Each number is 200 + 20 x the weight over its row's rms, rounded and kept within 0 to 999. Layers, rows and columns count from 0. The size before them is the row's rms in percent of the matrix's.

# layer 2 MLP down (transposed), 1024x256, rms 0.0629, rows 366-376, columns 64-127
097,223,223,226,193,227,206,201,227,187,179,177,172,197,224,201,229,223,186,193,236,184,178,183,237,184,206,183,171,238,182,235,186,207,208,213,182,223,183,200,196,243,195,201,194,179,218,180,175,179,205,172,176,196,208,201,234,212,166,193,164,152,224,180,217
112,186,211,179,204,189,188,177,158,191,170,197,228,187,181,212,238,205,215,215,202,184,222,193,215,198,180,212,206,211,180,200,188,191,233,213,215,196,231,212,196,204,180,201,187,235,225,169,213,199,179,225,181,233,185,221,169,192,194,217,181,170,218,206,171
098,192,201,199,200,164,212,240,160,237,208,221,220,225,176,217,230,199,226,219,185,197,203,228,226,221,207,223,173,197,200,222,242,206,200,187,197,229,188,189,188,206,208,179,190,226,207,173,172,169,242,195,203,198,201,203,216,149,206,215,219,215,180,184,195
103,208,164,220,219,210,205,225,199,182,220,213,211,186,195,183,200,197,206,212,217,210,218,210,200,213,210,167,190,178,262,198,233,213,219,201,257,244,174,176,167,203,158,214,203,190,220,211,219,188,176,223,240,201,197,224,214,245,207,178,201,201,175,184,174
101,206,181,193,238,181,191,215,216,196,195,162,235,205,205,197,194,181,182,219,217,183,166,209,207,219,214,227,233,249,185,194,182,180,176,202,197,186,225,220,206,163,201,218,175,178,230,208,165,203,229,180,222,215,231,207,212,199,177,200,177,180,222,200,183
110,182,231,203,195,195,189,195,207,240,200,228,170,168,179,179,203,192,199,200,197,187,188,171,178,191,192,218,172,185,215,214,218,189,196,155,177,178,184,201,186,187,208,207,216,207,199,167,191,208,203,208,207,226,194,208,213,208,192,234,191,183,201,199,175
101,224,191,183,176,195,201,204,220,192,196,190,221,201,178,183,188,209,184,196,182,187,173,211,179,193,210,183,205,140,213,163,180,191,230,201,234,205,228,223,214,174,214,190,178,217,178,182,186,203,212,226,224,209,206,205,207,178,187,222,214,205,239,207,186
092,208,223,206,209,184,245,207,215,212,189,185,211,190,200,189,191,182,214,223,194,187,185,215,218,180,197,231,227,194,197,185,212,208,180,184,196,214,152,188,207,201,223,216,204,202,204,213,193,187,182,194,197,186,205,210,183,225,190,190,186,214,184,222,189
137,207,210,193,192,217,201,228,183,197,216,210,200,218,208,220,238,190,207,202,206,175,201,205,163,186,212,206,201,199,187,183,216,213,196,182,177,186,202,245,209,186,181,164,192,168,196,173,187,201,192,223,172,220,210,229,179,205,205,199,144,191,206,204,202
135,192,212,177,227,172,174,155,186,193,182,183,217,206,201,191,192,186,209,169,176,216,186,196,200,207,179,216,198,207,205,209,193,210,192,224,189,208,198,216,177,207,193,206,198,191,204,207,184,194,212,172,226,185,161,266,210,209,231,180,227,189,169,237,209
098,227,216,176,199,208,219,169,198,222,174,207,174,218,221,190,208,213,202,230,187,215,186,223,198,228,219,195,182,196,201,208,192,180,171,252,207,210,187,197,215,204,211,194,184,191,219,171,224,154,179,205,222,202,138,192,229,225,184,203,156,200,230,187,216
# layer 2 MLP up, 1024x256, rms 0.123, rows 367-377, columns 64-127
102,195,208,204,168,189,201,171,177,198,189,198,202,222,172,199,212,226,228,228,179,218,205,219,219,203,170,257,211,197,173,191,230,206,191,218,206,200,215,182,198,187,197,170,176,192,233,187,193,215,213,193,232,227,192,211,222,178,187,220,220,230,202,199,218
098,229,222,189,210,202,163,187,195,185,199,212,249,240,188,222,191,190,207,204,195,184,219,144,186,156,198,172,194,219,185,198,165,166,194,171,183,200,203,167,186,207,185,196,212,175,213,193,180,202,156,188,215,230,204,236,214,188,213,181,157,211,198,196,188
106,212,233,224,217,185,208,192,146,193,209,213,199,163,213,154,223,189,204,210,185,167,213,180,198,213,207,234,198,186,225,211,233,190,188,212,232,217,246,210,202,228,216,197,217,161,216,209,180,196,188,214,192,211,213,188,213,199,224,221,205,213,189,219,186
100,208,218,216,178,222,234,234,205,211,198,197,212,172,166,196,182,205,217,186,188,211,183,174,199,202,214,194,194,224,213,233,197,223,210,214,190,184,222,218,194,187,191,240,190,221,181,210,194,197,194,186,202,209,250,191,161,188,252,173,243,154,217,162,175
105,192,221,186,172,186,185,240,213,179,202,198,192,242,211,224,213,183,204,200,171,217,186,175,223,194,186,177,205,209,240,164,195,201,172,205,207,202,236,182,200,163,211,179,198,233,189,203,202,168,211,225,205,176,169,223,187,230,193,204,187,236,158,229,172
101,240,231,229,237,190,197,184,205,247,198,237,212,228,191,191,195,166,193,208,244,188,210,228,188,199,192,212,188,190,202,220,204,180,195,242,181,159,202,211,208,209,181,154,241,201,215,205,186,203,186,204,254,191,212,181,191,221,197,196,196,212,223,251,197
091,172,185,216,222,202,182,230,196,207,198,174,229,189,197,208,187,186,222,189,223,216,202,175,192,220,155,166,211,273,161,198,209,173,196,176,201,220,211,214,184,226,234,198,176,204,205,180,183,210,187,190,171,207,196,223,190,185,182,211,229,211,209,186,220
112,209,206,195,205,201,212,213,195,218,194,179,202,220,181,232,226,200,194,203,210,155,194,203,195,158,166,202,202,175,202,176,209,212,190,192,190,200,240,213,188,195,217,183,216,189,203,163,191,221,178,188,179,242,225,233,193,233,192,167,159,191,187,181,215
104,172,203,204,257,206,191,195,164,185,203,190,195,180,214,157,150,206,197,201,183,200,184,164,236,187,188,211,209,180,216,191,228,194,173,220,213,206,221,195,164,163,186,197,232,185,208,222,164,195,186,189,215,170,202,186,207,187,202,187,201,205,183,208,192
096,237,190,234,247,224,214,192,199,220,204,187,181,220,207,196,199,209,162,217,169,227,202,205,202,166,209,178,208,214,172,218,221,152,242,155,214,176,200,215,212,202,209,171,232,184,215,169,208,200,201,198,200,196,178,188,201,206,205,206,176,172,225,199,199
090,203,183,167,212,170,213,176,182,225,235,196,211,204,218,162,187,210,162,191,168,215,206,205,215,274,201,178,171,221,226,215,237,195,203,190,201,203,197,199,187,204,207,215,181,210,218,177,177,225,201,202,195,208,169,221,194,198,213,213,195,196,203,229,202